Weights of a small GPT-style language model, trained from scratch on English Wikipedia.
Size: width 320, 10 heads of 32, MLP 1600 ReLU, vocabulary 8192, 18.2M parameters.
Training: a variant of Muon for these matrices, 670M tokens, 9968 steps.
Each number is 50 + 10 x the weight over its row's rms, rounded and kept within 0 to 99. Layers, rows and columns count from 0. The size before them is the row's rms in percent of the matrix's.

# layer 6 MLP up, 1600x320, rms 0.0764, rows 225-245, columns 160-239
097:35 51 53 52 47 54 60 62 49 56 54 61 53 41 47 57 66 41 49 37 56 48 45 40 60 41 34 37 46 56 55 40 50 44 62 48 55 57 62 58 49 49 40 55 54 37 43 48 34 64 39 49 42 57 44 45 53 46 40 36 58 59 54 55 60 43 46 54 46 54 46 52 58 38 52 52 53 56 54 48
105:63 38 55 40 47 72 50 44 66 61 44 21 47 39 56 33 53 66 50 45 51 47 62 64 65 45 45 62 51 40 49 60 61 47 40 59 71 31 41 45 44 67 57 56 66 44 52 55 52 52 26 49 67 60 52 41 54 51 55 60 56 41 45 50 32 39 51 47 39 36 55 69 57 59 46 33 39 54 51 39
101:56 56 35 44 47 55 54 36 57 62 50 31 57 47 51 65 42 41 61 41 71 64 49 36 47 60 27 70 69 38 27 60 64 46 34 37 52 68 57 39 44 63 53 48 50 75 46 45 32 53 42 60 56 63 49 51 50 49 51 61 34 49 42 57 42 60 53 38 62 49 38 41 35 42 55 38 42 43 47 49
099:42 63 57 41 55 44 40 45 49 34 54 53 57 59 63 59 38 45 50 57 46 45 52 44 49 44 52 62 44 59 44 62 61 63 45 61 59 58 40 59 62 27 32 55 47 48 50 33 59 49 67 43 51 47 47 49 54 32 49 41 50 58 45 43 50 48 44 51 56 33 58 29 53 64 55 29 45 53 42 68
102:44 42 43 42 59 59 36 60 49 42 56 52 65 63 34 62 41 51 52 48 49 51 33 47 75 59 53 44 41 45 46 35 55 38 49 65 36 53 65 45 47 52 58 56 50 34 60 63 39 39 63 37 37 44 66 36 48 40 50 45 35 51 47 56 42 39 32 35 54 55 40 52 70 61 52 55 35 60 53 44
101:50 53 64 35 62 57 34 45 50 45 46 46 49 56 40 60 54 36 29 60 43 35 54 64 60 44 67 41 51 48 44 28 42 39 51 58 53 42 67 50 61 55 50 39 43 24 42 39 69 59 50 53 36 39 53 44 66 53 23 71 52 44 63 48 50 67 28 54 48 49 40 35 56 53 50 37 40 54 51 48
093:55 44 41 60 52 53 41 32 56 42 62 49 63 63 47 44 61 45 60 56 38 53 62 51 63 51 61 68 51 42 39 42 56 55 42 76 62 69 60 53 48 59 49 46 49 37 40 54 54 51 28 46 58 54 57 41 47 53 53 62 56 42 54 50 50 53 53 50 42 42 50 61 54 52 36 65 29 51 29 46
098:65 38 31 41 50 61 56 21 48 43 56 59 44 56 48 87 39 48 64 42 64 56 26 68 39 49 50 55 46 56 35 44 42 50 34 37 44 62 52 44 55 61 40 41 56 54 37 45 38 55 49 65 46 45 35 48 51 34 54 50 53 60 44 75 53 47 55 55 43 53 39 43 50 67 55 39 59 57 73 57
100:63 52 46 55 51 51 65 56 51 59 49 55 43 61 70 64 60 59 38 62 65 54 43 34 49 44 57 56 37 43 33 58 35 44 40 50 52 66 61 59 35 61 49 46 50 41 48 59 33 43 49 51 43 53 68 67 47 58 29 52 52 53 63 41 65 46 49 44 64 46 37 48 45 46 46 45 53 57 51 61
106:32 30 49 33 57 64 58 43 72 62 38 47 44 64 44 45 54 34 48 46 46 54 51 62 56 54 47 62 54 55 50 64 55 51 58 44 57 59 27 57 50 44 58 45 52 56 39 43 57 65 62 58 48 32 65 50 59 51 54 48 55 52 51 48 57 39 43 39 42 56 59 51 44 49 41 47 42 53 34 53
098:60 57 45 62 48 45 50 64 66 54 37 54 42 62 51 30 57 64 55 44 75 57 47 40 53 52 54 55 39 51 58 40 38 45 55 53 54 59 33 58 40 51 40 45 64 41 49 54 49 48 52 53 55 43 41 47 63 70 62 46 37 64 59 43 50 56 58 36 50 51 51 43 49 44 46 52 43 44 60 59
097:46 48 32 45 69 35 57 57 54 50 41 38 63 60 58 47 41 55 50 34 61 59 51 53 46 59 51 63 50 31 57 57 56 46 46 32 63 60 33 62 48 52 60 39 52 43 39 47 76 38 51 53 46 52 42 38 47 48 28 45 38 57 59 41 64 41 39 70 56 46 53 64 53 50 49 44 42 50 35 52
103:49 44 44 39 38 59 57 49 54 47 27 33 54 55 48 51 48 57 71 23 45 36 46 36 45 44 54 59 61 52 47 43 43 47 40 57 44 49 68 43 54 39 61 66 51 51 51 51 42 47 58 51 44 47 46 59 49 35 48 61 57 58 68 52 47 52 55 51 58 46 45 57 61 46 52 63 40 56 64 61
103:43 50 48 56 46 24 32 53 49 45 43 49 56 55 31 63 49 68 65 36 62 42 56 58 58 48 44 46 59 52 57 45 48 57 50 47 46 55 59 63 43 34 64 39 36 42 31 56 45 63 50 47 50 55 61 53 48 38 38 51 34 42 49 44 58 56 63 42 56 51 59 41 59 54 44 45 37 49 57 50
090:66 31 43 78 38 52 53 43 42 49 48 32 44 60 53 45 60 48 38 34 39 50 56 64 47 30 34 38 47 60 51 39 30 47 59 56 61 58 41 41 32 50 45 48 47 33 45 56 44 65 58 63 49 41 52 45 51 59 65 55 56 43 44 36 32 38 51 45 70 31 68 57 60 57 51 61 46 55 58 57
096:55 57 47 48 58 51 36 69 41 64 62 28 30 63 40 41 67 72 55 51 40 42 39 54 49 63 64 50 58 32 42 65 51 58 49 48 44 48 53 51 35 56 54 32 69 56 54 48 50 44 52 53 70 64 44 51 39 51 40 36 50 47 68 61 49 54 59 52 48 49 56 43 54 58 39 52 29 44 60 44
100:39 65 42 34 35 66 50 53 53 59 65 42 43 71 50 44 42 49 71 57 40 48 47 47 47 39 47 57 54 45 45 45 41 57 46 46 44 74 52 45 61 38 53 44 44 61 43 66 53 42 37 53 36 45 49 63 26 41 65 51 50 51 60 49 42 72 51 44 45 54 35 60 42 56 37 50 56 46 57 56
095:52 48 41 46 55 40 47 78 48 33 55 45 41 38 49 54 51 56 58 53 60 35 64 58 42 49 56 43 32 53 50 53 50 44 32 54 41 35 55 37 57 37 43 41 48 54 62 58 48 23 56 61 66 41 59 73 48 41 61 58 64 38 34 55 50 52 54 54 50 41 52 68 51 46 73 47 65 46 64 45
100:37 58 47 65 56 66 42 39 44 29 53 53 37 47 33 62 52 45 61 48 64 57 46 48 45 51 50 46 60 58 50 46 54 65 42 45 52 45 45 75 38 62 82 38 54 54 42 52 37 43 47 44 48 57 51 41 58 51 47 58 49 45 57 50 65 44 43 34 42 42 45 53 68 41 45 52 50 31 56 47
097:31 47 53 35 64 56 66 58 43 39 33 54 50 57 46 41 57 52 59 62 60 34 49 51 59 44 53 42 30 49 30 32 51 48 47 53 60 33 55 51 51 46 69 49 59 55 44 50 60 52 45 47 43 56 45 65 38 62 54 53 46 40 56 52 59 42 44 50 53 47 68 49 51 58 53 46 48 42 50 54
100:38 52 38 37 50 43 56 36 63 62 41 49 48 58 57 45 45 67 46 61 51 48 61 67 41 42 55 51 50 42 43 39 67 54 58 50 23 36 57 52 49 52 24 42 46 42 47 45 61 54 59 74 54 52 55 42 51 50 42 46 45 51 47 59 49 32 34 43 51 44 66 60 53 58 64 42 45 60 41 38
# layer 6 MLP down (transposed), 1600x320, rms 0.032, rows 225-244, columns 160-239
091:54 47 56 47 38 65 45 41 52 38 41 42 41 43 62 48 52 55 60 76 58 56 76 64 47 49 49 49 45 64 43 49 76 45 52 52 49 48 58 38 37 53 39 26 42 57 65 61 48 44 44 59 36 47 44 58 48 64 50 56 32 56 54 36 53 48 48 50 41 49 58 43 64 48 72 54 53 38 53 55
104:40 35 39 49 43 54 54 53 49 37 29 50 56 48 62 46 37 56 52 53 24 44 44 57 43 64 52 64 61 48 77 60 42 55 58 52 46 51 40 53 59 44 78 42 55 46 35 60 37 61 73 56 63 37 45 34 58 41 47 43 44 47 49 51 47 45 49 48 40 59 42 42 44 61 50 51 58 38 75 87
099:45 46 55 41 37 58 72 38 55 61 46 49 48 45 37 58 35 39 60 35 62 40 52 54 65 51 38 46 61 49 19 49 56 65 40 44 41 51 52 41 41 52 59 40 63 73 62 55 47 54 35 53 70 44 37 62 49 52 51 57 40 61 49 60 31 47 47 60 62 55 53 59 51 47 57 51 50 51 44 34
095:40 28 57 48 62 26 50 49 53 58 57 43 52 49 61 50 56 56 56 45 48 53 49 56 51 43 59 38 29 39 30 60 43 57 55 45 49 52 50 45 63 44 54 71 45 33 54 59 37 67 63 62 33 70 50 49 49 69 60 52 42 44 40 68 41 46 40 53 53 45 43 43 53 33 63 52 53 42 52 49
101:37 38 55 51 53 63 65 59 61 53 42 28 51 44 42 54 36 45 51 47 61 54 42 61 62 67 54 48 33 45 56 53 49 43 58 38 55 65 47 51 40 52 49 42 44 57 54 57 46 49 50 37 46 62 58 35 42 67 42 66 39 44 55 37 63 56 61 47 58 56 49 48 48 61 36 56 51 56 38 90
103:60 57 48 54 47 72 37 47 40 51 56 46 46 63 32 61 49 47 56 46 43 44 32 31 43 48 61 58 48 53 58 45 33 60 44 48 44 64 53 40 53 44 51 52 33 59 39 41 61 40 22 62 29 37 61 49 64 44 55 58 45 50 59 42 41 51 40 46 46 55 45 54 51 48 62 39 41 59 42 53
094:59 59 49 50 53 61 38 53 69 70 51 48 58 46 69 36 58 57 37 55 42 54 34 62 49 40 49 46 38 68 54 46 41 37 31 43 34 46 58 39 48 70 52 43 49 54 49 43 53 33 56 53 69 56 38 25 51 40 40 53 40 59 50 51 51 62 56 51 40 42 44 47 44 43 62 52 55 47 58 46
092:41 49 53 37 46 58 51 43 59 64 48 46 48 82 57 37 28 57 57 66 61 46 43 50 50 42 52 53 55 52 57 53 47 73 42 64 39 40 68 50 52 45 33 42 67 49 57 66 50 54 48 50 44 48 52 55 50 52 54 54 60 49 47 43 42 48 55 46 26 52 41 53 54 50 45 48 42 44 54 54
089:46 46 60 42 72 56 60 49 48 69 51 54 53 48 54 48 58 59 46 75 48 63 47 48 48 42 64 39 55 56 39 51 37 38 44 37 55 44 48 46 58 44 48 59 46 53 50 60 43 44 60 64 44 53 48 42 60 46 55 68 46 40 45 41 56 33 45 57 37 51 44 46 45 48 49 45 54 49 48 66
103:50 61 17 48 59 55 59 44 51 67 36 47 54 35 59 49 47 47 35 38 57 58 44 48 62 46 57 55 52 47 38 55 47 51 43 41 55 56 58 37 57 43 64 51 53 44 66 31 55 65 51 52 42 63 60 36 45 36 59 59 56 53 59 62 61 60 45 39 36 51 61 67 63 37 50 51 45 68 32 52
108:62 61 52 50 52 41 44 50 53 47 48 49 64 42 77 62 50 67 63 43 38 51 41 31 45 40 38 56 45 39 52 53 54 56 60 53 41 43 62 32 67 37 27 56 47 57 34 49 26 53 48 75 44 58 62 36 47 45 43 42 38 49 38 47 52 53 49 60 48 58 56 60 67 60 37 49 45 57 48 50
104:43 64 58 52 43 60 51 56 52 46 62 45 48 48 40 43 43 53 44 27 47 56 62 59 58 52 61 46 50 47 24 44 31 39 44 46 50 54 51 57 53 61 45 69 34 25 62 47 61 52 46 51 41 51 45 60 44 49 73 54 53 57 49 65 55 21 62 45 58 37 55 51 57 52 43 41 41 49 55 63
102:40 39 46 43 48 58 41 39 47 55 44 34 61 61 40 52 67 65 43 59 38 40 50 40 50 38 72 49 53 65 40 57 34 54 40 47 55 44 56 38 46 40 57 47 45 54 61 61 39 60 56 52 55 50 53 63 38 44 68 63 42 59 44 56 60 54 22 44 45 45 42 40 55 51 40 43 51 46 78 52
101:45 53 71 60 53 49 56 46 36 62 61 58 40 53 52 22 43 36 53 55 33 49 50 45 42 44 27 39 50 57 43 58 49 63 32 58 53 56 64 48 36 61 36 60 60 53 44 48 50 49 34 53 57 43 43 57 61 44 64 48 48 46 47 40 67 68 59 62 41 47 36 51 35 42 46 61 34 34 35 72
093:53 64 60 52 59 38 41 52 45 48 43 65 59 51 53 46 45 43 54 52 74 56 42 52 48 43 60 57 39 49 77 48 45 52 36 38 45 65 59 58 58 64 54 33 79 52 48 44 49 55 51 34 54 47 50 50 54 35 42 51 46 54 56 23 59 45 63 44 37 59 39 48 43 44 43 54 52 56 37 48
099:52 53 69 41 57 47 61 50 42 37 68 63 67 42 48 44 57 68 37 59 48 47 39 54 60 43 48 69 50 58 55 64 39 43 47 48 57 48 39 43 32 44 59 42 57 57 51 54 46 63 69 62 43 49 68 53 37 58 62 24 53 49 45 44 47 65 52 56 31 54 61 47 39 54 48 77 29 45 54 44
096:59 60 36 44 41 48 36 50 32 41 52 71 42 48 53 40 65 39 46 52 47 45 38 58 37 46 48 53 43 39 58 56 52 55 38 57 58 71 56 67 57 27 58 43 44 46 52 56 57 58 66 57 47 42 52 40 60 31 55 48 55 56 51 49 51 48 52 77 56 55 49 33 56 61 48 46 58 55 73 51
095:29 39 61 48 60 51 44 42 64 62 45 43 56 52 48 47 52 36 54 47 48 66 42 21 59 47 51 42 38 65 41 49 51 55 61 62 64 55 52 45 49 40 57 49 55 48 72 37 53 46 47 59 66 70 44 43 47 49 48 56 46 57 55 54 47 43 32 52 46 44 43 53 49 46 44 48 34 47 64 73
104:64 43 53 39 51 61 47 41 48 62 42 51 57 45 56 39 41 52 50 49 53 33 40 54 47 52 57 54 54 41 59 46 39 31 56 49 34 56 82 44 42 58 35 54 51 41 49 34 54 40 35 31 46 37 26 44 50 37 56 30 45 39 58 54 56 56 60 56 60 46 48 61 38 44 44 57 42 55 50 47
095:64 27 61 67 57 49 50 56 52 53 46 54 53 34 55 55 45 34 21 43 51 67 43 47 60 49 32 37 55 45 54 35 59 45 45 52 32 46 41 66 51 44 43 44 40 63 43 42 48 56 66 41 60 43 56 44 60 63 47 52 55 49 56 51 46 52 34 59 50 32 74 53 46 44 44 52 49 37 40 36